{"n_kv_head": 1, "activation": "swiglu", "norm_place": "pre", "norm_eps": 1e-05, "init_std_qkv": 0.0244, "init_std_down": 0.0, "doc_mask": true, "dataset": "wikipedia_en"}
Each number is 128 + 32 x the weight over its row's rms, rounded and kept within 0 to 255. Layers, rows and columns count from 0. The size above them is the row's rms in percent of the matrix's.

# layer 4 MLP gate, 1024x512, rms 0.0533, rows 617-634, columns 256-383
size [100  97 101 104  98 101  89 101  99  88 101 103  99  96 103 102  95  97]
[[115 105  59 143 120 139 177 125 167 137 156 159 133  92  72 129 150 112 170  98 140 111 101 156 101 138 185  61 126 149 199 102 165 156 143 142 158 151 103 113 176 154 128 123 161 157 121 153 130  93 102 114 142 134 102 118 109 114 178 144 103 150  60 128 161 115 164 168 105 104 116  95 154 131 161 170 135 173 123 193  99 123 110 134 160  87 160 126 200 102 107 147  81 126 133 138 127  89 159 163 122 115 161 212 102 145 127 101 164 124 165  78 138 171 139  81 112 110 125 162 157 131 185 110 136  66  92  72]
 [111 119 107 111  69 123 111  73 142 170 196 110  88  89 104 117 127  75 153 145 153 120  78 108 127 167 142  96 172 123 103 128 165 161 135 208 147  97  48 170 157 123 120 165 115 120 112 191 110 152  78  69  96 142 118 101 112 115 105  95 130 139 137 135 138 164 112 152 210 162 135 151  97 115  86  99 107 131 124 143  66 145 140 153 174 160 201 165  95 140  99  67 104 108  78 126 128 206  99  83 118 128 136  90  72 129 119 110 126  85 110 156 123 145 126 119  97 163 121 134 160  96  88 145 108 100 111  39]
 [122 121 112  80 172 112 113 146 114 128 128 172 170 144 103 153 110 105 148 131 178 111 136 136 172 171 119 141 125 102  99 167 155 165 149 153 149  95 159 155 142 104 162  82  88 174  57 130 165 143 107  68 147 124 125 114 168 155 129 178  71 164 125 176 117 146  86 135 177 157 164 152  93 154 139 136 139 204  76 198 194 140 106  95 188 106 167 121  95 158 144 108 130 135 175  88 115 122 115  57 133 117 119 121 130  75 175  45 138 114 178 110 125  51  89  99 144  84 153 171 140 137 117 130 103 175 130 135]
 [123 155 109 162 142 109 136 118  76 183 144 105 159 122 156 109  98 141 112 112 204 180 180 143 188 135 132 150 145  65 147 118 176 154 105 155 103 193 134 136 161 150 132 121 118 131  77  96  80 139 205  78 138  97  99 124 111 133 109 144 154 130 168 181 113 140 180 156 107  91 145 102 163 139  99 120 183 132 124 201 151 138 157 162  97 118 108  86 173 135 106  79 126  96 161 176  76 168 102 123 101 135 104  79 115 156 129 138 132  87  73 140 132  90 127  96 127 138 122 156 125 139 121  63 172 126 169 179]
 [111 171 132  73 131 124 199 142 112 130 147 149  91  69  84 117 100  49  90 139 150 156  95 102 176  93  64  98 156 119 117 100  59 178 177 143 155 102 101  83 149 100 144 112 167 177 212  55 123 100 188 176 131  89 164 136 125  94  87 122 165 105  84 146  97 169 163 100 132 185 115  84  82 108 216  96 180  81 174 122 134 123 100 145  89  76 167  95 176 114 133 108 158 129 139 117 120 141 119  88 112 169 132 106 176 173 155 165 183 112  87 144 144 151 166  62 156 141  58 149 179 165 108 195 180 176 145 143]
 [ 85 196 167 101 107 134 134 101 120 151 147 121 101 149 100  97 115  91 138  82 119 153 139 144 112 144  84 207 171  96  93  83  90 180 107 114 132 110 128 132 102 193 132 157 122 113 118 110 155 146 122 104 121 149 149 103 143 131 114 153 183  50 141 147 102 138  94 170 183 138 152  98 163  73  60  34  95 167 201 153 120 124  97 125  86 117 146 154  84 166 140 138 131 156 155  61 109 105 120 187  53 105  99 138 107 111  43  87 107 140 125 164 116  82 144 120  36  85 116 190  93 103 156 176  90  80 153 121]
 [140 122 207 114 105 180 150 116 126 151 147 107 104 124 116  87 115 108 129  73 171 142 118 125 157 129 104 100 102 105 182 155 184 172  96 113 135 120 148 117 110  96 130 101 122 138 127 168 169 107 238  80 165 122  85 173 100 128 141 126 195 167 118 131 100 138  54 164 186 165  99 113 225 113 141 115 177 128  87 162 132  83 153 114 163 132 159  93 115 152  73 125 138  97 136 187  75 149 125 102 134 128 136 166 153 138  71  62 154  43 129 119 131 140  77 147 144  84  91 100  64  70 128  84 121 130 115 107]
 [124 156  89  72 188 144 181 143 152 125 164  79 126 137 124  74  66  56 125  93  91 114 109 177 185 119 130 143 123 145 107 112 137 112 143 195  86 140 154 146 147  84 177  94 223 182 111 174 110  65 149 167 163  91 104 140 127 100 120 144 109 101 139 133 160 148 150 131 163 172 126 117  94  86 179 132 135 135 115 114 107 127 127 159 110 180 122 192  95  83 110 206 104  39 120 122 166 144  84 146 138 113 123 123 100 125  71 130 129 120 112 152 129 152 142 114  98 128 110 167 137 101  70 113 130 112 177 102]
 [ 44 118 152 136  80 139 156 170  99 123 135 129 138 125 170 112 151  51 186 144 140 151 118 132 100 151 108 154 184 155 130 182 121 119 105 162  88  94 140 135  69 151 181 108 193 161 113 129  97  86  99 135 169 140 130 140 153 118 139 112 129 114 157 122 113 148 129 139 160  82 156 133 130 117 112 105 138 156  97 100 108 168 135 175 168 154 147 122  90 123 132 122 211 101 117 130  98 110 134 125  74 111  89 117  89 122 191 119  87 132 151 166 152 139  53 143 135  99  62 128 156 142 146 161 163 167 147  92]
 [159 178  71  98 105  50 165  83 122 103 112  94 115 130 121 163 115 150 199 103 140 133 166  97 147 119 130 197  99 139 172 118 146 119 129 117 197 196  88  80 130 121 170  82 120 109 129  99  87 105 129 127 142 159 120 101 114 117 130 135 108 116 141 143  88 176 132 194 151 100  62 152 116 139 175  32 109 124  79 135 118 152 176  67 136 150 158  90 131 126 110 139 134  78 128 126 138 181 167 125  91  87 125  94 158 140  52 103 185  80 121 148 138 150 151 159 131 145 161 162 126 132  89  89 172 121 152 144]
 [ 96  78 127 106 113 158 179 156 144 130 150  97 160 135 170 101 122 130 131 155 152  76 102 131 146 173 103 136  97 150 188 128 156 147 127 106 184  57 142  94  92 112 129 125 189 130 179 116 103 112 150 110 111 116 107  91 148 100  98  60 125 142 188 119 121 209  64 153 105 123  85 139 115 109 154 113  93 162 138 111  34 156  39  81 106 128 169 112 104 122  93 111 121 116 151 193  82 158 161  66 190 117 133 142 140 152 169 185 191 114 129 146 163 133 114 114  72 167 149 144  99 103  69  97 124 100 175 203]
 [147  88 123 100  98 166 125 123 212  95 163  91 187 149 127 145 120 131 150 132  82 187  99 105 144 196 124 181 145  88 156 148 112 153 102 126 179 101 153  97 141 150 108 168 152 163 127 207  49  82 123 120  77 113 164  67 110 110 117  55 169 129 154 171 125  95 114 105 138 103 189 153 106 162 113 181 143 133  91 104 107  99 167 188  92 125 147  88 118 204  52 133 152  67 123  90  73 156 150 123 146 172 193 172  76 106 111 127  93  84 127 160 131  99 103 131 179  74 152 123  77  85 160 136 116 104 163 181]
 [135 143 121 117 127 177 121 100 168 110 142  51 139  84 169 145  82  76 131 160 151 141  17 148 183 106  86 115 151 112 119 121 137 133 127  63 130 171 142 166 107 126 143 127 134 102 147 157 167 157 175 154 164 155 164 141 139  93  68 154 138  62 174 147 150 102 102 167 157 169 108 173 132 107 151 106 153 192  95 102  41 159  85 133 177 133 156 142 150 167 150 118  63 176 132 109 103 105 108 109 131  69 107 131 163  90 126 121 151  89 117 107  75 122  90  93  76 111  95 136 105 120  87 146 141 146 141 121]
 [111 162 160 177 170 130 194 156  62  79 105 122  92 132 112 178 111  83 143 121  96 167  76 164 120 128 116 149 139  41 151 134 147 119  84 126 135 123 149 130  95 125 155 199 147  92 150 166 216  88  77  77 152 150 131 121  85 128 119 148 188 128 216 164 138 156  88 107 122  97 143 146 168 121  73 101 115 106 186  82  98 123 126  89 148  99 131 139 110 118 144 141 149  91 166 137  78 178 153  98 140 121 140 152  64 124 105 134 132 147 115 219 171 154 104 105 105 102  84 133 181 130 127 172 131 122 214 110]
 [158 144 169 117 133 103 133 147 152 126  88  95 147 145 143  58  83  72 188 121  72  87 103 159  75 169 152  93 155 116 103 104 100 150 137 153 139 152 116  82 136  64 115 156 126 147 157 137 105 113 131 128 124 130  85 126 146  73 147  84 159 131 132 165 160 124 169 141 135 136  62 112 144 136 138 131 145 174 154 187 127 154 151  74 153 117 181 106 203  43  82  57 125 131 116 159 149 184 159  74 153 119 150 114 143 139  71 136 133  88 130 104  88  99 131 113 136 105 102 106 203  91 151 122  86 124 168 129]
 [150 212 120 128 127 150 183 119 185 128  85  71 127 111 148 162 134 120 116 102 119 168  69 119 146 166 105  94 137 117 139  96 130 162  88 174 129 161 183  92 119  92 176 140 157 117 184 131 148  56 160 124 154 136 159 114 126  77 105 158 179 203 175 158  86  86 151 122 176  98 155 122  86 147  83  57 142 176 125 152  66  92 149 155 194 169 108 132 195  86 150  72 115 101 150 109 160 150 161 139  53 163 186 145  73 112 111 127 125 109 119 139 144 132 130  58 161 143 152 149 149 146 106  96  96 103 135  88]
 [ 99 134 160 102 153 179  85 126 123 130 150  83  89 155 224 154  81 146 120 168 106 143 125 160 182 110 144 163  90 172 149 160  95 145 108 110 168 130 112 187 133 125 148 154  93 109  86 145  91 127 163 159 103  89  94 139 149 134 161 129 104 136 159 174 169 104 126 100 164 119 116 183 123 100 111 119 129 112 115  60 140 151 180 234  97 154 153 100 114  74  83  96 121 166 131 123  76  98 120 171 162  86 173  73 151 150 138 160 128 107 161 131 163 151 123  44  93 190 111 138 112 103 172 129 137 123 155 117]
 [124 153  98 133 185  73 125  96  82 120 113  90  81 110 115  72 151 139 110  72 135 113 143 135 148 157 152  83 125 134 132  64 183  72  99 133 112 184 149 139 100 146 110 134 153 137 166 116 120 113 120 144 146 119 116 185 191 152  51 122 171 173 144 124 110 192 145  86 130 143  99 118 140 125 169 148 135 188  77 133 136  67 121  86 170 129 124 163 169 122 133 125  92 125  85 118 143 129 101 126  97  55 153 127 127  73  86 113 124 100 147 174 127 151 186 130 122 158  99 128 175 143 176 172 113 123 150 163]]
# layer 4 MLP up, 1024x512, rms 0.0536, rows 617-634, columns 256-383
size [ 99  98 101 104  98 104 112 100 102  94 104 100  99  95 100  99  95  97]
[[165 131 146 145 114  91 141 130 107 158 170 129 139 160 114 140 136 163 138 107  88 164 133  79 113 185 162 164 115 155 173 132 150 119 111 125 106 176 120 168 103 126 122 117 140 154 166 133 137 111 130  82 126 160 153 132 120 134 137 161 145 128 152 126 121 148 124 129  66 161 120 137 146 104  73 117 114 133 141 147 150  78  94 151  63 110 102 167 172 183 115 124  92  90 116 183 107 207 150 133 161 136  91  59 116  65 100 174 119  89 106 156 146 117 105 158 124  60  80  76 124 121 127 162 194 162 106 127]
 [123  98  83 112 107 130 118 112 146 110 128 121 114 138 141 118 102 100  41 132 125  93 124 179 151 115 132 104 110  68 133 143 109 117 104  88 128 135 136 179  80 188 189 117 109 131 162  96 146 110 103 148 112 156 148 146 154 151 200 178 131  83 145 120 202 160 192 117 183 132 166 112 128 141 153  82  82 151  77 121 151 142 104  87 122 193 123 185 131 143 125 155 135 121 114 105 170  87 162 134  92 128  93 117 104 112 173 183 169  81 124 140 158 115 127  74 140 141 176 115 128 152 129 184 115 142 149 158]
 [181  84 152 115 110 102 165 133 170 138 134  81 173  84 119 106 155 125 150 141 133 145 138 147 108 131  76 119 124 148 198 151 153  44 120 162  79 117  63 193 144 206 157 133 114 119 137 141 119 139 149 146  68 110 156 106 102 140  97  55  84  43 154 175 138 151 123 120 153 158 106 124  85 154 144 128  96 174 100  61 110 132 124 139 141 161  62 122  90 126  97 154  74  88 111 182 123  92 117 106  92 129 115 163 170 124 107 139 113 133 153 159 134  98 109 141  97 111 133 160 115 160 107  93  87  98  93 195]
 [147  55 132  47 106 139 113 133 114 141  95 133 188 143 133 149 129 115 125 123 101  91  67 106 153 159 110 122 151 109 149 138 120  80 107  56 140 134 187 105 148 112 109 130  82 189 133 138 157  99 145 157 169 133 124 137 173 137  68 148 190 164 172 125 160 142 137 103 143 160 124  63 110 149 134 144 152  96 192 131 108  90 121  95 130  88 189  83 169 145 158 117  85 113 103 146 151 166 145 112 108 103  99 117  69 147 106  90 131 121 154 113  88 140  97 105 124  45 200 114 133 124 132 145 130 127 169 147]
 [199 172  81 114 116 113 135 195  73 106 151  97 160  98 156 164 105 153 133  98 149 137 143 126 144 117 153  87 108 155 132 139 145  82 148  86 111 143  81 120 148 136 169  87 132  96 144 177 136 153 197 139 105  94 133  66  71 107  60  65 129  74 170 115  94 157 121  98 150 129 127  98 147 143 129 121 136 124 131 143 111 153 105 129  75 166 151 148 150 138 178  96 128 148 159 159 153 132 149  87 155 114  75 133 100 176 186  83 157  61 166 167 141 119  98 182  75 112 168  96 108 162 133  95  92  95 114 144]
 [ 74 110  83 156 131 109  90 129 146 151 155 175  94 107 146 131 114 131 130  91 134 157 160 147  93 146 135 123 174 138 146 138 118  74 144 169 114 115 127 111  50 152 126  99 134 182 184 126  89 149 125 105 168  78 187 140 116  80  89 176 143  73 131 109  99 174 126 112 127  85 116 121 165 169  58 129 154 153 182 149 123 136 135 118  42 127 168 158 134 219 119  83  64 107 155 145 166  71 136 113 149 173  70 148  73 175  73 118 151 134 177 129 108  63 104 142 122 115 127 123 125 151 122 138 163 122 109 174]
 [160 163 167 110 129 130 126 141  89  95  94 108 106 126  81 116  73 150 136  99 146 169 130 137 104  99 130 139 109 141 135  97 158 147 161  79 139 103 112 135 127 151 169 148 163 172 167 118 146 136 197 113 164 112 118 155 146 110 111 172 153  94 130 153  91  96 141 153 156 134 159  90 140 129 127 191 111 110 119 163 108  36 158 167 110 112  54 175  92 117  61 142  91 141 109 139 139 138 110 101 140 173  68 138 178 107  94  68 160 100 117 207 138 115 172 164 132 197  89  89 119  80 161 166 134 144 167 142]
 [184  92 135 169 166 164 131 180 141 101 121 147  92 143 181  88  56 153 124 117 135 104 128  86 109 145 166 144  60 149  84 112 122 116 148  47  61 105 149 101  71 123  66 123 149 108 169 105 222 123  47 122  72 123  98  91 136  76 172 118 130 120 109 157 169 184  71 139 179 112  98 151 137 124 148 128 120  95  80 108  96 162 120 146 142 125 102 100 134 104 144 115 124 114 159 187 158 131 152 155  55  86 159 128 137 147 126 131 159 164 143 111 126  75 123 124 135 162 120  99 125 158 133  84 113 129  88 156]
 [144 105 115 127 133  72 154 145 136 122 113  61 132 157 128 121  79 183 153 113 109  98 125 117 135  77 190 154 179  73 120 132 154 140 114 173 141  53  83 108 140 164 118  81 163  94 155  74 155 147 113 125 145  89 154 139 142  96  52  65 126 138 129 192 133 137 136 146 155 135 121 158 138  94 102 188 138 103 165 147 110 106 125  98 227  73 151 141 157 118 153  99 122 107 127 117 139 144 121 160 152 171 146 119 114 150  71 123 112 119 132  52 125  59 111 148 113 134 127 112  60 119 116 151 136 121  77 104]
 [167 166 114 134 112  95 135  54 139 137 162 155 174 153 130  91 180 119 102 142  55 130 102  88 125  88 127 162  93 153  51 151  97 133 124 131 140 115 105 158 143  82 136 124 114 104 130  63 107 168 184 113 102  68 112 159 125 131 190 193 141 119 151  58 163 124 124 141 121 132  99 160 133 124  99 141  38 145  92 158 167 122 165  75 153 148 132 112  98 132 127 204 144 162  98 145 127  97 156 153  90  67  90 133 128 138  78 130 142 109  76  90 113 106 122 146 122 108 195  91  76 111 185 124 125 119 174  53]
 [179 143  73 113 179 184 129 139  73 199  92 172 127 122 117 157 168 189 157  73 130 133 141 114 149 125 153 118 172 129  73 134 124 124 173 160 173 190 124 118 145 158 109 151 124 134 150 154 120 102 140 118 135 119 122  90 113  80 127  89 128  92 145 147 217 143 100 139 151  95 187 139  96  88 125 127 119 140 171 149 189 109 171 169 141 183 112 120 117 115 119 167 136 140  94 150 114 136 145 121 127 133  34  85  92 186 119 117  78  50 190  69  53 129 158 104 161  68 150 144 101 131 129 167 156 122 135  83]
 [145 151 153 101  91 154 138 161 156 167 120   0 126 127 182 159 131  90 136 154 115 173 107 144 109 141 175 139 110 161 175  87  77 136 120 119 186 109 171 122 170 139  83 137 112 140 154 138  81 143 123 108  60 115 141  75 126 131 110 136 195 152 139 113 139  99 142 142  87 155 160 198 151 166 152 158 115 134  63  88 110  86 128 137 105 128 157 152  89 188 129 162 140 108 168 164 144 165 137  65 165 158 141 148 129 132 125 186 124 112 190 181 171 171 121  69 158 183 101  98 103 169 160 103 113 186 137 105]
 [ 98 104 141 126 157 137 129 141 113  96 114 135  89 129 141 121 134 163 146  83 115 131 157 150 142 172 151  87 118 148 166 153 138  92 112 106 108 124 137 137 167 143 106 112 151 141  71 162 145  81 111 121 169 109 110 114 149 129 133 103 179 110  67 104 136 172 127 134 111 152 154 129 145 110 136 144 131  93 115  77 226 126  92 133 134 123 144 101 162 140 180 142 111 100 157 125 121 138 146 169 188 124  85  97 132 125  73 177 119 121 137 137 108  56 120 106 160 208  94 114 103 183  70  69 139  64  95  87]
 [127 106 158 177 172 119 137 102 110 121 161 138  83 181 147 188 117  84  78 136  98 105  88 126 146 123 163 130 176 105 120 169 109 178  99  84  74 118 106 120 115 120 169 131 149 141  62 133 166  93  90 140 127 149  95  92 104 128 123  87 108 179 109 106 133 125 138 138 117 132  99 110 134 126  53 124 104  92 176  84 148 120 137  59  65 110 132 161 130 127 168 167 127 190 145 104 128  94 134 122 157 188 114 129 126  93 124 134  71 158  70 131 146  84 159  81  67 150 118 185 187 144 125  89  95 103 150  98]
 [177 147 136 145 139  87  69 124 140 166 161 126  94 169  97 136 138  84 169 171 183 131 152 234  99 148  82 161 108 154 146 168 156 128 101 162 185 120 148 123 126 123 140  95 136 100 165  90  81 104 109  99 219 141 127 117  88  48 164 140 113  93 128 115 118 101 104  94 139 128 147 186 115 107  37 141 134 167 121 161 133 150 117 104 124 140 137  97 119 159 124 130 193 136 102 163 119 118 159  91 125  95 126  95 176  92 148 138 157 166 151 101 137 108 142 149 164 179  81 121 166 118 204  95 163 139 112 150]
 [125 101 144 130  82 154 126 113 159 147 163  85 155 103 158 186 128 132 195 143 129 132 127 112  94 119 110  87  97 213 123 170  91 128 132 106  95 170 100 154  85  97 154 123  69  55 143  97 151 156 127 129 117 165 117 150 117 108 125 163 200 138 160 112  84 169 199 178  80 131  85  84 130 146 158 184 128 102 101 104  92 140  81  96 117  90 139 120 109 143 125 131 151 158 103 116 135  77  98  70 141 157 111 131  92 129 137 111 125  93  91 164 128 145  94 124 158 122 117 177 175 119 130 174 126 155 178 161]
 [150 142 112 103 140 106 119  78 138 124 124 126  74 126  46  65 149 130 138 111 128 120 144 158 175 122 111 167 144 144  76  81  79 138 177  88  88 196  71  84 111 173  49 123 126 113 148 128 186 140 143 115 139 127 124 162 149 102  88 186 160 133 158  73  94  91 162 173  87 147 107  84 188 163 156 158 120 135  93 134 166 138 119  94 119 146 123 136  80 166 155 158 118 119 110  65  83 121 129 152  90 149 133 127 133 101  95 130 121 158 103  88  94 163 176 149  54 144 130  66 105 156  91 148  84 117 131 143]
 [ 74 119 112 189 140 216 138 107 133 134 121 118 155 198  86 104 122 119 135  93 133 156 157 165 149 115 140  86 114 104 153 104 106 114 133 150 121 103 102  94 159  72 154  97 101  51 114 169 123  97 133  85 158 133 125  98 195 134 114 150 187 175 132 167 145 129  86 115 139  64 147 149 135 183 112 152 195 104  68 134 133  95 141 177 118 127 118 110 139  96 172  78 123 119 140  74 137 114 142 107  66  88 139 117 162 146  99 141 133  94 177  86 107 126 162 148 114  84 152 120  89  71 124 152 170  84  80  86]]
# layer 4 MLP down (transposed), 1024x512, rms 0.0497, rows 617-634, columns 256-383
size [101  96 102 106 102 102 112 103 101  90 100 100 101  96 103 101  96  96]
[[118 158 153 117 152 108 112 108 138  59 156  78 115 161 116 140  80  97 105 139 120 158  89 142 123 108 161 133 141 159 122 131 125 113 101 156 105 150 100 119 157 169 121 182  59 146  98 157  94  44 130  57 129 163 137 103  96  99 133 159 105 114 118 171 187 120 219 102  71  94 118 103 164 182  99 148 100 145 147 168 150 161 147 146 143 109 129 150 136 138 180 113 143 129 164 129 154 134 165 141 119 112  98 197 108 197 135  86 136  91 144 117 166 112 161 139 120 143 157 148 140 122 112 117 166 144  86 221]
 [ 53 148  61 143 121 184 122 107 122 104 175 157 114  73 127 142 164 115 149  79 189 102 109 169 182  97 183 105 111 102 122 160  95 126 132 139 126 116 121 137 126 129 115 118 166 115  79 168 161 154 174 160 160 153 123 146  83 101 143 220 200  91  91 166 134 160 133 168 113 129 104  74 125 101 151 129 120  63 168 122 141 127 140 125 139  98 113 167 139 113 149  94 106 143 122  92  95 125 162 137 137 126 103 131 137 178 137 160 121 173  79 188 129 124 166 138 155 145  97 122 126 127 182 164 104 125 104 102]
 [ 81 165 126  87 139 191 190 123 160 175 189 128 100  89  89 101 147 142 174  85 149 130  89 114 128 137 122  55 107 141  86  99 124  83  79  65 147 103 110 153  76 116 106 129 154 199 136  93 106 132 111 121 119 148  72  62 117 126  91 133 110 118 140  82 163 114 186 102  98 177 152 154 114 132 177 166 147 180 190 129 132 146 135 146 147 151 156 154 166 138 179  85 134 136 101 168 124 135 143 160 138 106 150 136  98 126  98 114 199 152 100  92 135 214 119 129  92  95  89 101 133 116 141 176  69 132 139 193]
 [106 113 105 169  85 124 178  49  90 134 138 117 103  89 131 131 133  61 116  79 198 174 151 155 130 134 109 144 118  83 118 111 152 109 129 155 136 188 143 128 110  88 117  88 134 104 178 155 120 151 145 140 118 147 162 174 119 122 126 107 146 138 141  79  67 111 156 115  73 135 150  73 141 134 114  71 165  83 157 132 149 159  98 129 151 111 156 136  78 132 134  89 110 121 115 115 103 159 115 133 126 101 138 151 160  88 130 139 169  93 129 158  99 109  96 165 134 115 143  91  86 184 152 159 154 166 169  73]
 [188 100  97 149 148 101 160 100 108 120 144 148 161 112  72  99 163 155  69 140 152 113 185 117 116  94 105 125 142 130 156  75 158 154  81 150  42 129  76 124 100 178  66 112 179 107 113  50 160 141 162 159 119  77 126 118 142  85 135 143 156 145 138 147 129  65 102  94 112 100 119 137 138 109 125 131 163 165 132 137 146 144 141  90  81  70 131  96 155 142 132 159 157 102  85  63 147  91 152 135 144 141 114 133 112 153 110 179 146 162 142 159 144 163 156 100 129 127 145 167  99 136  88 109 109 147  73 184]
 [156 131 167 112  99  87 103  75 107 170 140 138 134  92 107  91 134 144 106 169  97 173 156 141 165 144 121  84 162 195 114 183 124 112 134 192 118 158 136  73 124 132 124 159 106 143 121 117 121 190 138 137 142 136 188 125 117 163 114 127 126 141 116  92  81 114  91  77 124 115 150  99 166 160 127  90 161 143 173 144  51 188 155 162 129 107 100 150 100 126 153 148 135 127 124 133 216 130 173 114  60 122  87 122  71 151 126 189  90  88 140 132 150 128 165 113 127 148 179 137 114 113 101  80 104 216 140  92]
 [122 194 161 109  81 128 129 135 105  96 115 117 103 147  92 145 104 141 170 119 122 159  93  91 126 100 146 106 114 172 119 120 181 110 129  94 121 113  92 139 113 153 150 142 143 132 102 113 171  86 176 137 106 124  98 150 122  86  54 116 162  74 132 152 113 161 112 212 170 176 175 111 136 205 146 129 131 111 140 188 110  66 125 108 113  79  23 174 140 149  68 148  98 134  72 123 139 120 121 151  92 192  74 147 140  80 101 105 136 101 125 179 182 122 161 127 147 150 131  87 146  91 122 120 146 159 145 119]
 [139 197 154 205 136 125 183 136 144 161  93 105 151 210 189 156 157  97 102 130 107 149 157 166 135  98  80  97 119 134 152  82  73 169  80 107 116  70  97 141 159 138  99 155 119 161 126  97 134  97 154  96 165 137 146 142  92 130 146 132 158 141 132 179 134 163 112 155 144  61 150 144 157  69 137 146 193 120 120 159 223 112 120 158  97 111  68 100 145 109 103 125 145 170 200 177 141  67 133 133 150 138  82 156 193  93  83 134 173 115 147 160 102 106 128 130 142 106 155  97 159 133 151  80  72 111 165 139]
 [173  84 145 159 155 158 121 151 220 145  59 149  99 137 135 118  84 145 119 137 119 156 130  87  96 144 174 125 173 137 139  65 147 167 130 202 161 144 166 115  99  94 152  83 140 121  67 106 183  75  90 181 115 152 116 137 181 114 194 220 105 125 188 100 152  98 109 116  87 116 144 174  93 154 109 115 129 109 136 118 100 137 114 135 145 163 185 152  98 139 146 142 112  94 181 123  38  81 172 119 145 141 139 135 113 150 167 205 150 119 144  72  73 115 108 132  95 153 118 156  79 113  66  76 106 124  85 179]
 [ 77 106 123 164 115 173 108 145 140  86 153 147 127 111 152  67 159 171  82 156  68  90 148 118 156 154 169 137 166 130 115 132 112 116  64 133  90 110 127 198 186 195  89 104 139 185 123 185 150 143 109 144  88  73 107 124 122 123 116 155 133 157 138 156 128 124 116 103 105 135 191 130  91  74 147 136 131 106 174 148 129 118  85 184 100  69  73 135 120  55 154 141 103 161 135 175  88 131 112 138 144 157 119 113  62 104 166 140 116 152 124  45  85 174 140 146 106 115 166 118 155 125 140 117 105 150 133 147]
 [170 117 141 120 103 184 149 120  97 121 166 148 109 132 141  86 105 150 167 108  99 131  97 191 121 139 158 175 109 116 170 139 143 162 128 142 163 105 134 139 162 141 175 135 162 101 174 124 105 111 145 123 140 139  92  93  71  83 120 138  98 146 124  85  78  85 131  72 165 152 142 160 149 121 134  96 157 153 116 118 175 116 157 100 131 115 128 138 121 121  57 106  99  44 128 152 128 152  91 130 118 116 136  80 123 206 132 164 123 129 135 118 137 105 125 105 152 108 133 167  69 176 158 197 171 109 144 126]
 [127 142  82 122 123 102  90  76  91 140 135 161 161 150 156 119 109 133 141 132  91 101 168 168 143 132 122 133  92 195 126 110 104  80 180 109 170  85 130 101  83 129 155 127 123 186 142 135 103 194 138 186  82 143 119 116 136 154  81 150 109 132 163 159 186  94 145  76  88 140 113 166 171  81  84 102  78 115 137 129 108 143 132  48 132 108 161  26 157 181 111 144 116 103 133 110 126 138 164 118 137  86 174  89 172 140 199 152 154 114 122 134 133 158  86 166 165 132 126  73 131  88 126  95 161 171 132 137]
 [107 100 145 168 101 143 126 106 148 149 117 125 122 116 134 167 111 106 154 163 159  88  43  74 147 129 111 130 138 104 142 100 134 147 211 156 130 106 105 213 147  81 204 128 109 111 147 114  90 132 123 148 155 110 118 182 154 120  98 100 166  98 133 120 145 137 178 171  97 155  92 158 172  92 109 233  90 100 170 112  99 178 150 145 164 102 150 154 106 167 161 125 128 128 167 120  81 162 116 137 124  69 117  91 105 133 123 134 167  76 158 178  83  80 172 123 164 110 155  84 192 147 107 151 112 124 100 146]
 [144  91 139  74  86 113  53 131 124  94 106  73 101 155 138 177 102 188 151 114 127 142 115 150 145 145  90 131 192 141 142 118  84 106 168 122 135 149 222 142 103 120  82 131 123 113 184 144 101 135 114 131 139 152 105 100 120 173 118  98 142  86 129 171 129 106 136 146 100 130 130 133 131 136 116  97 128 172 143  72 108 147 135 119  96 135  99 136 143 157 160 221 162 118 135  88  76 121  95 106 123 130 220 129 153 138 145 117 121 176 132  98 100 101 166 134 142 138 111 105 115 187 170 115 162 100 102 106]
 [ 79 160 147 143 146 116  94 132 106  55  77 158 114 186 128 203  98 132 159 147 173 121 127  96 140 105 136 129 108 164 155 160 121 140 139 175 173 153 111 161 101 136 183 182 118 129 105 127  92 129  67 127 107 129 104 117 155 161 172 116 110 142 168 121 164 150 182 102 100 130 129 166  86 128 164 180 130 114 111  89 159 105 108 103 103 130  91 151 125 134 135 180 117 139 201 132 168 148 184 117 155 184 170 110 134 124 170 107 135 132  98 152  89 125  98 159 136 104 153 140  95 192 105 152 121  75 122 202]
 [131 145 103 164 103 164  71  91 146 110 106 205  94 154 129 161 109  75  80  81 107 134 106 126 111 141 158  87 172 111 104 156 132 118 175 123 164 120 180 153 115 173 148 150 126 144 189 166 126 195 149 142  75 181  84 111 173 102 148 132 166 160 136 169 132 144 149 160 135 152 131 171  95 154 164 113 150 163 131 112 162 146 202 113  77 154 140 179 138 124 128 140 176 169 183 127 144 119 164 159  98 121  97  98 116 141 145 148 100  90 139 129 125 116  75  91 189 151 155 118 158 160 174 165 160  49 165 171]
 [105 154 172 168 146 134 120  60 127 113 137  93  96 160 145 163 123 120 130  97 155 166 156 139 170 126 154 124 122 141  82 100 147 222 142  91 137  95 165 144 113  67 183 106 158 108 120 123 143  67 158 123  69  94  94 130  77 123 144  96 154 194  86  74 107 155 173 158 144 105 151  91  94 128 140 145 117  72 170 107 124 130 151 162 124 143 161 133 187  91 146 102 143 183 149 128  81 136 109 109 124 177 153  80  98 120 169 189 211 137 145 164  99  78  75 182 133 155 110 174 143 103 122 114 107 157 139 161]
 [132 153 121 101 113 148 105 152 160  86 120  92  93 141  61 110 142 159 131 110 108 167 129 169  97 136 123 118 119 134 155  65  70  67 113  82 137 149 124 127 157 145  85  97 129 129 138 104 141  95 144 116 108  60  92 110 150 154 135  90 168 129  87 151 153 160 103 191 148 109 149 141 136 136 150 117  99 204 150 152 160  85 183 100 143 129 163 131 148 132  93 115  88  86 178 144 110 128 132 174 135 133 171 102 148 101 128 154 216 160 234 120 106 180 186 148 127 166 117 132 156  86 121 121 154 103  90 123]]